Each number is 128 + 24 x the weight over its row's rms, rounded and kept within 0 to 255. Layers, rows and columns count from 0. Numbers have three digits each. The size before them is the row's rms in percent of the matrix's.

# down: layer 7 MLP down (transposed), 768x192, rms 0.164, rows 639-767, columns 144-191
# up: layer 7 MLP up, 768x192, rms 0.163, rows 640-767, columns 144-191
down639 101:121123113132094170106131107166111165135112151119095141099087126127156176135147108140126124131123141100145083114141117139099147147112111160135144
up640 106:125124113121123180162123119110159148111132117108094091142155167149130130129120112126134128158130140189145090109091169121134105143175140177128146
down640 112:116120102098120124155064106141179149130140138120144193122131127148159130115117194143125173142079116144156087102107139146120118130117139153127132
up641 099:138165121101123170136121137153078108153150154147155113201120110130154115154111142122162096120141102144145130105045156150147073142123173160143134
down641 097:130093142134101148105125142158105127102100148121113111179122161068145124125130117120133126118152110086160146111130127150151130128083147119188116
up642 098:128137163114129082121160120116110141141117140144150127141103112154082153124127162126181140153122148104149145099182187112052088101163133134165133
down642 097:092177134150087137136129097129157135155125119102124144096107128146114144137158178110076180137118129153145096100109145094116141122148148111133107
up643 095:120143132095155152145119113091146120089151124100141121142123106119162161105147100131173130129112177209121100141124166082110119140117095118099135
down643 093:134154132130121105126115153120099132121152081136096122115143156113110133133122100084111129110143122121166138139099138162155154146133151126110120
up644 106:085124118114123102147105112138104143155100103135085153134128111111141168090152090102124169072126139140099141137107087089132128146156137132137138
down644 101:129134169115157094133085105139143062128115103104173112077062153140120165120109125124135121192120137132122134117141126167117095109157153135121098
up645 103:139147154122107111138153146140126160170117146130129112131134147105149164060149102148098151116129144165129094151140115084134134148165155136097140
down645 099:125140128139141130135133182125107153110166159102084128126128162132114170200149127092141156146147136139132121111131142139170131086132116181101134
up646 102:124104147107129155127146139112104117134127108087110092091113114093114138155087147118166121165128149121119119114135178142108135149155118130187157
down646 100:103167100160104113094131159117125103096139102129107127120099133145137149097071145095133091085138109108147172199151098108125129108118126117109102
up647 105:110137108091141120172119130120113170132103138115134112105134101078159166122146123166125139128091137104059143113099115138116148110155159143157102
down647 107:152123158160131135116108147117088100138108167161171139147115138138112126147110103158110169122125109104174113145115139122157147148099128125174142
up648 102:109133121141172086137161109095131145123187128125096128130087131093128145113129093099145126109139160099131100132064149134144131116129109097123124
down648 101:119101094134149087133104128095096116107108123147116127089091080154127122177160139142131116155156123132145100130109129136095134125114154132120138
up649 096:158168154148102171113154155166145115129126091105131140102151175129202121109180124111138158151158204113117093152158079152123131133175149087137114
down649 105:151116140136161144112143151151096098142120090131163121141084108132111150140172130091127151122143128117126161171116162143179143141138149140110145
up650 106:121138144149112115127101101140135140148130132121106179097125122136127147097104126140082123149145131117101118125167126177073149144093104122158153
down650 102:146109170115114143123176147174133130100151106117114157129142134102163123182136085124155140119147087121130125098103141110128076144142164158134158
up651 103:148129174138144121121124082117136112137115138108141137130102085134189184119153128132133104131111115120064177136114115154128133088103129130133142
down651 103:105159133156150136057124106133092107095124119133153139106136136111132080191144149138113136112138111131135124118127130106119111121102164114149112
up652 093:141098156118134100138099147159127193142142113129155114094082108087127142181124134137099119097134127116128130122183125148130141179128104157135110
down652 090:105155134143104159109113123140134098079148093147138150175145147141164101118136122119132130123093133126122129118107137154112163088120109124103135
up653 098:134130127132118146132088113102134115118152089105169092167128135133143157092104137111136126158139118092100164057123138144111126147140145150152175
down653 101:149136194101116176127130120099081089166153107143099165115128089101140115119142092138110136099106125158169145149142107148136138151136143089126119
up654 105:130167147168108105116181120119107108152112137167129072109170140123151113116153096115130113095137134118163116090115140158160166160102124111125128
down654 114:149127140101111137115145124109127106156107118151110141143125178139127142094120129136138146129105145105147103115067140096123122194090145138143123
up655 093:107147187077122121143139118188138135093160119119116139131117136065098138162104149058145130137135101108124130134101089122110166117117132118104150
down655 085:142111126173127125111135135100106140150098109141161138168114131180138120126146137184103137130113163112185124159144149147131089160125142104168112
up656 088:131151134106078138145096125157147148086076123174165090095139119101129154139137100145124121150155119172130160135102085062115125138130102119167136
down656 098:126120080129102164086098113136125138120121147091154124121141161178121114055136131157146130169168142103136130158115139151164140147062136153119125
up657 102:097124125094113104127095159148131168134127167144117137109109113102128141084117134127106100136081152117147152112138167156152133136119170106107109
down657 104:142113127140129157127116118107127143164122102160125102156149106130135141141140145100100133127103150116169151156159124162171103109127174148118125
up658 105:135107076102155165149154149074140137093143134147156101130118118106149152164137151126129112092142126133143165158127108145150104127101103144146142
down658 106:122182127143072122112124128128107133141168157131143082124161137131120136132105121099121119128148134137130103105130155193118133131159159169111102
up659 100:102077128111150130145131098147109108143107100124123128138126110151105142134109168174086122127114126125104156132125082134111119101146166139112097
down659 101:133150129095075102133089153120128089114160178093132118091144069116084115151119130111102119111135127118116153107150129107105159100140116127109175
up660 102:108122083189096120093116113150137147115121120115158123073116144142145115103166112173132137128159124117108109132126149131110151187149089158122128
down660 101:151102140129160145165136143155133169138160123165142126139146107102090176210114131130177147102126128153136117096117124131131150070162160107147144
up661 089:100156119152107099092135081107160139188156156130153125151141122135148179118133146131132144136149152137081109149101122189107131149131104126108152
down661 093:091117090154126091111086133133134114091154111129098156115148116150111112101111146173075113146132176131166125101139107132157127141138133115090116
up662 096:081118105121156106106161134152087145178171165124132098131122128141107100159118128140123160136113141129145137117117136156114145146181109108143180
down662 094:065107133138139124126144130104175106111142138111128100132146096147136149136150110137149166113141108111135097123142130148107141142087098164101151
up663 100:083129175111100158084099124099111151148104146130108136122118155081084133118092099141114124143126100133151105107104151140178117128092102128111134
down663 098:108155149143133156103167129139142132130148125130148139117171117121138133171135142139159111103120126157145131090104126140118105147174106171131132
up664 107:156196131122104138095074115128102109104122124127170149152145153072127134081136104110130106100130158138118134106132114095127134147165093127144135
down664 110:102157173073141173110117083122140092143164135125152173109155148142151160170140126115157134165144127109104134110147158109102124156154136120124149
up665 102:102081115110086129147169150121132139119108096097139119088114145183161148090115141109104142144083103105126131093160105154109173130148098119134161
down665 098:141115101170112122121091117110124101113153155106085101117132167121129164127167129099116125170089142131150125142138155092172112094110175078183114
up666 093:114145142118116116127141130121114138139107168144079144145139140136140102153170122132111102153108152102118129160126109150092159052101160091130121
down666 096:106123112146167135130168104161135129127144103132187137135146093175150147126131122145125152153158125125142110121114123092122098129129087146129107
up667 100:122142117126118135111087097101075121108152098089144116125117144117191126083138089178167144120120128149124118124100120139123130106102128161105118
down667 098:180127174136099137145102145088155143114101102132111096127119148153140133134130142140116103127119125111121128142144118107158116080098165167068120
up668 097:136128151127109147187123103094142146106126139172135125151140165155095124157137110099124158111122085158128116115157107109089147139125116168187137
down668 095:075121131128095113137116125163154113145132090140120138133158126118105136098187152145124150095127106139107145088146127139135151101135126150118102
up669 101:126166134093168163121126099153086111119140147135107124148150156135105154139141141171133132090098137124063129139140186127149136137127109110132137
down669 091:101072142141093120168114110124156142144144104134165104069109140143151131125106148101118115146157126146170114105124123128118102143125124170118133
up670 100:133107126129132144156133099139107155102103103127124113084114138127138146159122145109127139088126108148132111127149150169102113113145083134146088
down670 101:179092143181150129110145172089145193151149139143131144092106141123115150124149113147101130066149142097121131138145154141141113093140110097132145
up671 091:107046138117134139201150119098079120165129128121135131135165104128124149139135104111135118131141128116111106155132114140098121147145129133130117
down671 079:140114125161144124128095145154127115159129153154114153139171109147120099154153158140133112105125095118164076137149142127132114091121157147151133
up672 094:112097114119162081155149151157115162152157120145154146133120130157091114085133140147091125129137110161114134088126141122105150126122063183132145
down672 091:136136114136091171121202160127135138106103141116105134145124100083120154142129124154129110123111136142184140115131175104130091128167162108110097
up673 098:170146135129114126155142124130140100103153145129121129120128133112145116099081169135129141128119117156130132096132151108158079157138130108083130
down673 107:116124106115101129125097139132130080140130162105097121121131146170173184119118120142119163106116142134159123139119173137090117127151114084129130
up674 105:127138167142118134087127123137145098109098146122132108129085133090086119095130108083096163128135102135107128146141121147113119130120151136119143
down674 095:119137121130109116136117133111140106111130124115069161102124133095102097103117097125073137136103130129121120155064139105097125150164118128111138
up675 111:164120138153114186137112091105176131153172137137121120171056150140126100138106085107160128136117108144135116094102118120190092114099106132158131
down675 103:115108113121115129127124140110145072155145140120163082085169120156121104158164138105112114085099154177169103120205139115138139123118110089129110
up676 102:123132159107119157139118172157141154121128174092128190127136080139102142166112152141150139114110173134114116085116099174110082094117136126115113
down676 115:117122160139159126116148093141112110130139110137123118110148151143128099118048163128130102119120148115131105142106112171124114126140145104100158
up677 096:108108166144112100161134115177149143137073104129125127096093112130156171105131146164153128107120136135127087095133103130125109167149153133118171
down677 106:143115135134155132144157150114089124115144122141136148104125124146114147174105134117120133130118109092077116142133124136162123105100131133141137
up678 103:097137178158156137130117105128107138128152156118126173126122102125100103191152137129124129094080158140145104134138144137121140101130126123133122
down678 096:103150068135129122114115126139137155164115117147127071106130079135148148123163098128116111177117113142126130151051134118160118081100089131112129
up679 096:153122130147146147115105146124106116114133163116150108111121087102123144139134155143147104100142100164117112128135174129137133117121100136120140
down679 103:120123118115145084120100125128141155147159144165145125123162116121103107128113097122167174145130121136140103100124104064127128112149146129177114
up680 105:151121155104129191121121127153120148095108157133108101081081108118120127137149133111118142184160149154117164156113122166113139156109097134157155
down680 113:120115102142168095111135124159137142152176105122126138102121106176122127103156124176119122135116150115119132124157155131161103129095165153159109
up681 103:174148132123135135116159144103123153143116139179088173130134136148137136153120108107131157134152130101120129142146150116112167134171113134104116
down681 099:146173191122104105136114155129145110128157117106105117106144122139093158141134096116141111123108137085040145149137153101123146157150105124120130
up682 103:136117112122086142171152106143145103140098097106193111181119129129168147111138135106108126094134134112118111109146106107144147120101125127159146
down682 110:120110154176155132146132139092142102095106074153115119112121096091119159131121139103124143117143119127131087097092101113140155104163141106155125
up683 108:194135102170083117141119152144139085084100133157104108105153119118117133153136120091121137106146093133152155142081114138097165121107132116091155
down683 110:120118169056156147148128164057131124124146146093160129152101130094129166082104102156115118124149149126112153124139153112138139117152118108137190
up684 100:143149193143127090147134108131138098103157147111108122131107124123112096121127136121136143121108163057148105143144092143144106111102128125130104
down684 099:089138095148138110138111115165137069185101123149100143131140110119111130151114128104134083170141125139113092120096119077077187134156121131100126
up685 091:185173155185122120169168114116122162095156106139132123159106161127142140156104105128159090137102084166122118140120106147142127122140114097151133
down685 089:092129111152102134144110135112109133056133130074101140150131107140132152138122159167122141128140124104153102103142134129167136143114111100117134
up686 104:126118120118116185173141110135119141125131148156142110133183110129157168176128081136125169145060128143099145106101158161110118161159137116166121
down686 104:190148134168140120104105136129128139157162108129153164145128091123136123101130174125091101124119128130106133124135121167147111118114134218090157
up687 101:140093114107101134116123153125137114087139108126126139128171153175166106127137136146113134148151129116099152146136110130140156102157108129139143
down687 093:063143112112159111161151121135163153149122124144165120152099087114093188113185148140109142087116094125145134115115165140133102172106101112138130
up688 105:145124123108117111137150108171172181132150130112131138121132152109125087106115136144149173094146114113114117103091146134121124089101109176112082
down688 105:132089108153120107125107178152116132137137131141143123121134082131107161116128181105104126154116128121131129136132118080157100139148160074118117
up689 096:130147162106103135123144114120178109119118089113168127175127148123145179167136144117107135155176122135107105139144153140141167182179080140136142
down689 105:116128079111143160153137171159101128140130132132113121117146122123153124110127124117131128122154118119154142105185134097099090164105096135112126
up690 097:144148138112130138107134096110120136065095133170131116103135108092132118131153080127127146145131127130123102152156180118123117213144121149131115
down690 102:121113133145118111116145122111127115089155119135125122115138140134126131161093123148119122075166109122165102140161127112133155109151127151087110
up691 109:102083118091126132116139142111140131199106128128132139159101136133086140123126156115105106125118125088128139115115113105157126130114127144163116
down691 109:132109127140125137125065088110163171126126145120128099126151140114186118139099084140093113104127116145096154150108142170143089147095133139124116
up692 110:158093176137145120101120116123149148135123083110097124120143116136121148118102141098131151151089136119124076135125124145147099169121140136177151
down692 096:131125098119114138117163135074148161128159112153157137158131100133131134121093125144128135097178103181120138127153106113143126135133210159110093
up693 095:142132124127122169085142124164129038088119148127108119099106107115098127120142088122153091171103130108091106104110116137104145151140107131139111
down693 093:100135101128140168134110150149140119147149142129120156137136124138104141164091161080129187105147127100197108126134151150153106144136145133139150
up694 092:145112129125156135135129146148150139114130160129174100121139155067122110139132106119111099126159105135098103156154162097134153125101131144112083
down694 095:134152131125118133119109083132125136148101109132113150128128132137141110127075093141167152128128094140126087117107126124123131170124141089167161
up695 111:100147145103135157141181169159122080095053150152134140127163164067104119099126176125133111133131128093105130145122099136131126150092098120129133
down695 110:103119134107097115136113121160125123116116156138096096159122146127133114131139130097112095105167121153129142159141062119104111087114171087102136
up696 088:127088115128090092131122092135178136142133147176102088114124128156167122150142142141110131119127136145127137123120095165124084194141109119148164
down696 074:109174094186131110143113168116109151102097115158095159097128119128099133130118159116130157118130136103121130158140155129163123132113168142128124
up697 097:142127132134168117135148146123194119135101139141078149107130130128146119109110141173149151073121100148150155104114131131127105115126124176189138
down697 096:140126108136081163144085109121084103058152097108100143155127066124122135162183121110150147130127125134124149127151115111121110116121154114137110
up698 105:121159088076161129102137117146104132150126138086138163138164128112141125122152124108117134079107152108115127131114142131096101160140132132125147
down698 109:116128139104120171153160132108115111105107134091122136124126111104133198153148114152158149116146110105152168093125144110109155152184101114141111
up699 107:122129131062146155119111159095144150106148103131151108134106145104123140143142092129116125143142159108134136174108144169151150170155155128107137
down699 104:155128137145120127168177145138136120093080147094139099127119155140132114132140151133155130112120148127144137130145132111145136116168076108155109
up700 103:087112146097122134094118164090155184108133115129174141122095120147120114122158153156148118149152092179098134104099126075119061127067116106129129
down700 101:088126152138145133105107164093126081118115107135203134126132137115111110156155167094146127109139184099127135110159150135115095119150110121118109
up701 097:122133166162105127099136127158164132093141166112119112148183140095139110132116134127112116164153115137112121188148114106122111109101134116112123
down701 102:141123094134152119130075085108134162171120106112113119137109106165089151148132127127106113116105159158170130121104139130084103099125048115132124
up702 104:123125118138126150119154125184120150123097128175130149130132140082171100124087125148087130157119164084110119069155097122118113128121150144125122
down702 095:106173154130144153103101137088115133141148150100145150134105148137125122120153110129137101108123109135111156199140158137076094143140128110161161
up703 114:125130158085080168137122104096156153129091130152095132143138115136161108129138118153131161122131182133123157080126109168113156131116142120106127
down703 099:090120131112106143092106138125105073136162160185138112131093145154142117140157130088117153093125099138112090110112165131113150091124105098116137
up704 095:145134121135086177155107147142132181122147150147148128135126092085112133167117150125176142119111143129130181141157122153130107153130109102140191
down704 104:126132116094116128169127092098150162111096165131164090162122133112169129128115158096080114122090151160130142161130114158129125159130089125103139
up705 085:138111171129125128112116135121110121109177186118128106134135117117139122136138120103133088116159151103147133198143102104113150153149141114126181
down705 101:112139165124116173128147111146132145124074117145122139109127147132141149133129121140098169145085092122088118097121138174146097127102145139164123
up706 091:129157135120127148163179149104142180147145137163139099129123124121113139141125130134149140108103105152129132127109169107094079122112125144114135
down706 081:126116131150091116143117153154151106114152131121132100090158107125129145132151126201124133145151138111110064094115149118171122129141142098097112
up707 093:124066136124125145079158103157086103143147144126181156127140095113144127091133125119144113142126124159129161166106134135120133117138120142089137
down707 087:127157101157156146141138135141166106100152105111115172085120123102108109135123079143120122115112081131172135082135122120147125126125142116153129
up708 101:108141148135131143121131172127152185133137154111127126123157107152154092137146134118122110094141095113153187106124088157149117134090161117150126
down708 120:121137120151135168121121189143123141105124124141131158134128099134157102113125121097114130121142122136129137135098134159133093127130104113160120
up709 092:168129148142123110136142076154138080148153159128145144150146131135075104137132145133132157115148085121097124173161148156142121127137111147129112
down709 082:105132076133129086165124157125124126096107145112125127102147151139136125127102142132151144145128172131185126116121122090147110144104118079144165
up710 098:116109145143150106137132127069157081108176132116184136165117136115123113139127155131114130123096136142147116140141108135100122121163135161130089
down710 101:157163146107131129094168128129096132098131162143070075104130162137136163110125110124109131104093079096111154138141151149147168118130103115114167
up711 092:145169147145129148164161111149111080119127082142117154090169090137169152143145145098143129145140146158092130104109134137121127139140105160158101
down711 096:111136150139150092104111132121150150134121093134094154110114161179124097112137148141142141125124164105130135130066100137141132123127151099161140
up712 101:138103124114132130142164145100126134114147115134066144138128100130135136153107163112120137122145145142099144123149089096111143130159130129115113
down712 095:117156127162137148070092113113128139126134097120126129157109090139112097133149111163124130095120128131101160129135126110090155147096107111119150
up713 098:104149108140172135177115113150108088121105107116108176146156157128164088100130128146084123140157107160135108089124172166129143159094057156098096
down713 100:146117106149098151151133134105165123121196153136118096130100125125119134087130143148136121126143121151148127150111135117105120132154082133104156
up714 096:133181136165199145099136161109117127138159104154148107155164164122137129130110107125125146126091106080101113150153138159119120135129149120193170
down714 096:123157115124123086127122126103113173108127142113143099138149155131145113134116064138119101121123166157139112162084119119148120130159147152179140
up715 094:144134147102120117117175142111180120136141124124139098118127125118112144164105142120104150096148119100121107132142154113124134133103157142119128
down715 094:162137170130131120124156120146153151149128126116157130109111107140151091118050128142121094151117124158164070105151156148138108136121062108127133
up716 093:153109109151109087140103131163174092151093110105154117122101093138151136131130183176151111127113099120103082138154102130112121128093178123128125
down716 090:119134135124116107092094115103103133150134076125133157111095141158120154041153137047121101187113142130122113116129121122128136113163092130078116
up717 090:175108102139106102150122095166129139144110119130125132135148085185081092124120097141108143124123126141118049113133189152097112160141127150144106
down717 105:085168148106105161134109122120108128156173127135154106134102152133160141160119085098183112072081150105114132155115093107143158144110073114134161
up718 102:106123104072108147112152155100120128130106174132151134152126136095134163130130143147132138127149158126085114130124146197196136149131095101165102
down718 103:136114103138107134134137123118125173120146149107089077156115123107149176145126105087150112120125124076124152117126091126119143102144190076144127
up719 104:149109123115157156139168042129105121149114119118105106133093103161071128070087154128185140121189161148139131111128123112107160129118153144133130
down719 103:118132098177112146125110129153159141125122110144128173122120123153073138143105144134124115134101143109141096146134113139139116168083149116122147
up720 103:125115092136088110168149155154142166125134120105134123118121150181152103129120157164097103147143131086114075094102153108114133080086115123139096
down720 101:144113134086150150103139062168160134164126125127126139133094131116115066157095127090116155165140112135117160141155102116128151105153113128141121
up721 106:134107110080143112165137109173149109155135141122141166101144108135157134128110088138165132114131092133145114110165142125139105102120127141154113
down721 098:146112167122137133113111198142130161128128143152159116096119102135116105101134119115150149116140130113204128155111114139097100145144152126088119
up722 098:116139121137105094154122123122146129163116131110126095116097166146107111124108186152157149101122122086129141064160134157136127148126124113138087
down722 096:101128110122079144099114155101120158106147117155125097135151085124152186128128085108117097126205125155130147124103135118140105109141114122078102
up723 086:096100094135158114113141162104153127159124098144151130077140141107136146123162147110135111105155109106126129142106090127118127089133156146132099
down723 090:140123127145132102162126156133152124099114154118090154110137117125111114108188089133095180120128114123177114162189116122151128139141147111154111
up724 101:099101121162141091172131143122136093137136200130145101181137097143170131105112095138147099135128174166131102121085131118154117102137129137105140
down724 098:145152141131142170146103130129164132111125124127164141131109103110139100138147113114117150062143093140199128140106161111116158136143159121129109
up725 102:169151106116137110150155164118127136191152149124142200150152130180148134100124139156113136100091107075122114122114121121097132131133119162120088
down725 103:149113154139099117148123107125124117126100149102131117132109122129143135155116130133095160135107099143108165125144138098147152129142123094113123
up726 108:124109080179118125145159136126118115131108187097159108122070112110127109122097156149137104143156100113118139119102124129117070124111150158076135
down726 097:113137142118107140169137131138118128119155114132142126194161135133126148111137125111137132109133158127103112117161148096071133187147174157145124
up727 109:121121095136124112094123139089162168116106130138133135145143138136133118108127115136123137126117165127128125151090131162129141132129154143124141
down727 112:147108186169145125127167123140114118136128083156134168146140100107155120121104112117106109110107116131101124129119136110105125145142099122120146
up728 098:131145146125093155119156111081131121134148111129121152146130152148141175106181109153167100130144174148110122125128122104141111156140133115124182
down728 097:132108182105167092110132160138095122133157115119122129104157166122123123144140122127146112116155106140120088099135125111155152126132124127125139
up729 090:120109121081140132130154122100123149141124186150112099136145124111114122121122114125121121121134155128107097146094102097126123106115141144135094
down729 080:150132130124171132120142154118149097105128093136116145121122152132117142136115101127112161116121126113156106078107153108163104125124129090143117
up730 096:075135169091143166098178137137124086150131105123123132098141107140161112138107127130052124121106128121125126149089130160106168109122099133124157
down730 098:099135107150124125152116141118112127136146130121165149152095183122092146139136098111237080127178117116135102127143137117125148115160136141153138
up731 100:108118157138138148105138125118168100151149165145154119162132195127128171134108117115107089138102123100115103122140147119161127158119107134141120
down731 101:106122050115075146118109141083110096091132109126134146119125126112097108116088125105125141109148122126126103118100170151131136127132119118105106
up732 096:082126124136145142151127109157126154105108149147171151125165154112145122110106097127135121115141149139163129084162143098153079099122030098123122
down732 096:124152122123081138154147159115178131136105130120145166144121130127126148107126143128129130156184167131108169110105087143121136111123113135112118
up733 096:109131102081152081136140109133092117094187100088150149125096126152160132147142126201177133128119134145130149184131096150123170135145113089136140
down733 094:120159109100174151106127132161127099133100131154128103108091097142179128115182140121122140113105132097109152148121137129146152169076124113141137
up734 096:135149160129132115091105106105130134099147138099179122133140108157141126111102110121112129204126140106089139103162134140082154119157132087135128
down734 095:091083119118148129132122106140144101130105123126134156146105138117083173126128117131150101097171149137142147126108154126162151129129115131138150
up735 103:128114156103020135092099143163084153119104124114144123099104086106119108109090128136090109111148116154129125133108138129131116123064128129151179
down735 108:138170138121095113144089101131108109116144149120132152128168137120084120136078122137118131118109130117150146157161098155108132116124122112142124
up736 099:097110111090130111125144160054137116150129126086107111120113101130150160121144122089136122117148114143135146121098096147151096158104137141134128
down736 101:175137149140134102155125134134147112152159112143113159115121135141117128147150141038122094142125102137180150110099095147121151127117145094113102
up737 101:092160121118152109143119119118068120157122099131143111122168177150104149140113106134133059101112120161090097122129145140118123154137117131123137
down737 100:135102111144100135110155119154130093141158145137135145128130135157112136114153140099157138147103139164100167119113162150126142097128095109115151
up738 100:124129127109122128117153128151151166123123134127127110143147065144099110152134128158156094095120136151119115155110132148141116061142157084103128
down738 108:128154107080085116115137110112148108139100122148075141084132128166096104112125119129125093141124121135143179118116124158139140149142088124131133
up739 100:155146175127147145096117125108138144127113095102086099128128110117125119116137123151169092125145148120090126122146150120124153126131109129126103
down739 107:137123141099094171150125097125118155147141106168112128083098139128162122154184080063149130112152121096104095082135147141140130116138127157129144
up740 091:167140130122120122121116116107139151138145112165112123093128130141089125138136117115165131170120146187119094179127119128105182173165107103141174
down740 082:131129116121163140149149146108153077120165104138108145104130141112133102165158170148131099160138143080162098127142115150122116091136117110149102
up741 096:134108141107167119148084123091135166137127155169123108133110106119125120126127142131109149131138197132073141101116117105131105122147129122139131
down741 101:157151111096112083120199130132148118137141118093120129146083100168121142097095123133139108148106095150126121118145133106138146156160114129121125
up742 094:162146143098141127125124152118113174106100083134148123096114123108180130139128141100183106161070154127120157153177064124095120148125130124136102
down742 099:110125142118141186117132130119165090136154101139119157129137150124116097162091123112109062165099177130188141134148136124122101107138093126095101
up743 086:135093116132080122111146114116153125154130180101149112199141114100102172132160103094102111134132136130111074113144155159072127128127136090121104
down743 077:137147088154129121168059149134108152126121078098172132082112128109141127128135116140076129120130155138142112138105155128128181128081156087153134
up744 108:153141147129131133122129148089111139168159134136147163115086149160157122139185130114129153122178141148101119100183095149172157127123179138122160
down744 101:115092103150159162126156153107146109121076119118085126129155126115139138103128130169102118113137130140081141138127145104141145138142126094130103
up745 105:099123102111107107141136119163143121117102129150146137149164119133179171141124149128158160122128160108143088066100143142111094156134100106130126
down745 098:145128111150140132130117133120115129147146096128140096126122121136100081099119097133102083133130078175138166177153103125119140113137185138122120
up746 107:132083107117133117119160130177112116113103121132171140144161074099125128141129113174110114061125111175071121161147133129113137160138128156112134
down746 105:142133119146094089145124137131153127150102143135149126112144108134121134100124112117128124098131105098142127153132130120136155062150110148139115
up747 106:146140184152170104123121133095103150124110095118129167147124125113138129135140157107149104138140136149155147148132108173111121123145091079134147
down747 116:155149106078150099129172122149097185110147134142164080161091140131168098166091136106107126139133120136160131124155109121111155151164075164115120
up748 102:151099144139148111143121107102152121117122118100119108159114156122158154137130099151144161174146113105150141154148140155179111098106117122105118
down748 102:127160134153142144131108139125154153150141112129141132175134124153137143101110129134125136135133135136114093161183129159100163153118150085138109
up749 098:140129143096104145121118117149148138151123144143134146140139098172131139072121129103119175170119106130098089149132125144154134166134106151119095
down749 093:097138115127105119140158130108108148119158129116083119138107145095123149150138118118092141121170140082113153090141124112151118062103109089061160
up750 104:169120145117145118133127109109088076129125094139150141163099120140094089134154139112148131108102171122159138117135155176126076098141154150112134
down750 102:112155122137102107119156088106132143111096156125115116105151139136174104177134118142147138124160108113153108087132162119133164108129137188096094
up751 113:110136133119143132128149128098137164115123097081138166128106163180126151157133144142121147126160149086104107171122086106133123142138147146160123
down751 101:136095121154082103183127095167123139098125072091114142132116164142166146116121131152167143086128123142084141139091156080142104138142157175169164
up752 102:157154125108126105149125105113150177129119123112147084136111136146136149111145072130144124098116141160139155108164130149145144166120131135116114
down752 088:146101126147113116072101126144109119146129139130120138149160085121109143137127145086137131074097140144102090149144123144113095101166126130108156
up753 113:179134137101105116094097138149110159101137132130121119122124130123121105103118106137122158152110141100104145183105112161113125117129128153140132
down753 110:175121125135118108095124147139125130146099138156105135149110125130097074104152147133070133168103110134132146166125145117137153120145125124115136
up754 106:150104118156102145112122103112137138140101144105119147151113094065089112165160163117085113111155116130125142160152150108109108134100142145131140
down754 115:115134145120100096120163082122151133100094135120127144141117131122076107128120131125124138132107112131146112109126156147096119096102147080152114
up755 096:110118126121098122160159117112121121134080160108114108076092119131153149116116082110114164115144096150120108117156084122097139115157110113127102
down755 103:147146146154129116116090108107112080146114102139118113104143136132124179107154139141137072130134113097174177095151120170125124098106157120123175
up756 101:151142133146119119132071121149160157146144140134137138151126145119112102073108116152138122057136133154164152048168155122155137165106112134148136
down756 101:147125159116126138133147137095181107126082140140165162106110114130117086128120150152113094130160092132093129123098136096162112103165151112178145
up757 106:156139124148141154144123099150129130131068118178082105099097127134164152138085156167177129143131106112060152106132143186173113158081149120140145
down757 106:147158113150129151101120098133115083118109121131122138150121109124125128130153170097153115114106096145072095108127131131134128164163128135130136
up758 100:136125146125118094129136123122095157133101105173161149119190124134126103137127157146105145129073124115137115145134132131103109144154116106144149
down758 107:137195099131119118126084132142118137105131176112108126117161084136156108135126129127123143119082141094144086138133136107090108151158140139124117
up759 101:164174123129122148128122121154128134107114149109129127142092146065121158123132138144137148104124167161133140150136118077177108104146091140122106
down759 107:154140105104107116128110089115094127137157106130130127141166121134134107138126080109117125120110183127154107152080114137085137100126126143140158
up760 093:126158145094161110128141128163115115125138141130122161150106127159160117140117106155103083145140113141130130122139090160139092122119145133098100
down760 094:126108085109147111122123140112129129142153148124116143127130162167102150128111099116106128128147121102139127076126090100153126087113136122138132
up761 112:118139123116083152159111089122122102128124132113109158131115113137138110111114085157114169104148093120150170141121148133112144151131112151191111
down761 107:157128145118144164089131093130097140138178095110142154091128090132133110162123150128096122129124158159129141035089141117099129084142143119113149
up762 101:134128166128129159148128126123124136162098163124190154102093111126104112139147139140077080153122127118155119126173098086119133162137136138087105
down762 089:091109093187154092114139090143099113141107110121064109152108171094144123114101136145080132120132124121103142147122145108139119135097126149114127
up763 106:118133169108156153131139149154127142086133120146101121140112115075125161112107118128146119111199124140081127135181110105155126107138154123076101
down763 097:144135125148126117114095113119148151166131112137132134089091084149142070112149143145070146195108104144144152098110106128122110123087103102110162
up764 103:151130123129107101128137142143136100144086114178109100115138113146120138128131156142157115118140127119100146092158093128121112112144106121123140
down764 095:106158112146144141085081123120132140110155161112092123156114141149156112104087108047125107128136110114150147116131136117113177140078071118080143
up765 104:115125149119078145164097170132098131105094102144119128088160094122128119124132147155075099136154127149082149126125122142062106119128102107126112
down765 101:105170150181106122141179156146133100131124143096131097102111117161149125155112117137115102117127121146096097153123161123124167145145119133146126
up766 104:129112153201141159105137088132151086164161128145123137125090137129124149129163147103113155116117165118134162109121108162138096108156081113148113
down766 105:137142142145139119126087155115139110146124130137118104145123150174120150160161166092157126126122127151165124096107092126102098116118141158093097
up767 096:164149140111128123114127131160107110182093132116176130106171150114084143099127098170083093125124101128136109124101142126139104146150172116107104
down767 087:068150135119130107112100120115099135171113085142122088127147089154146178096113083134152118158167117139091096107136146085172149127140149094116110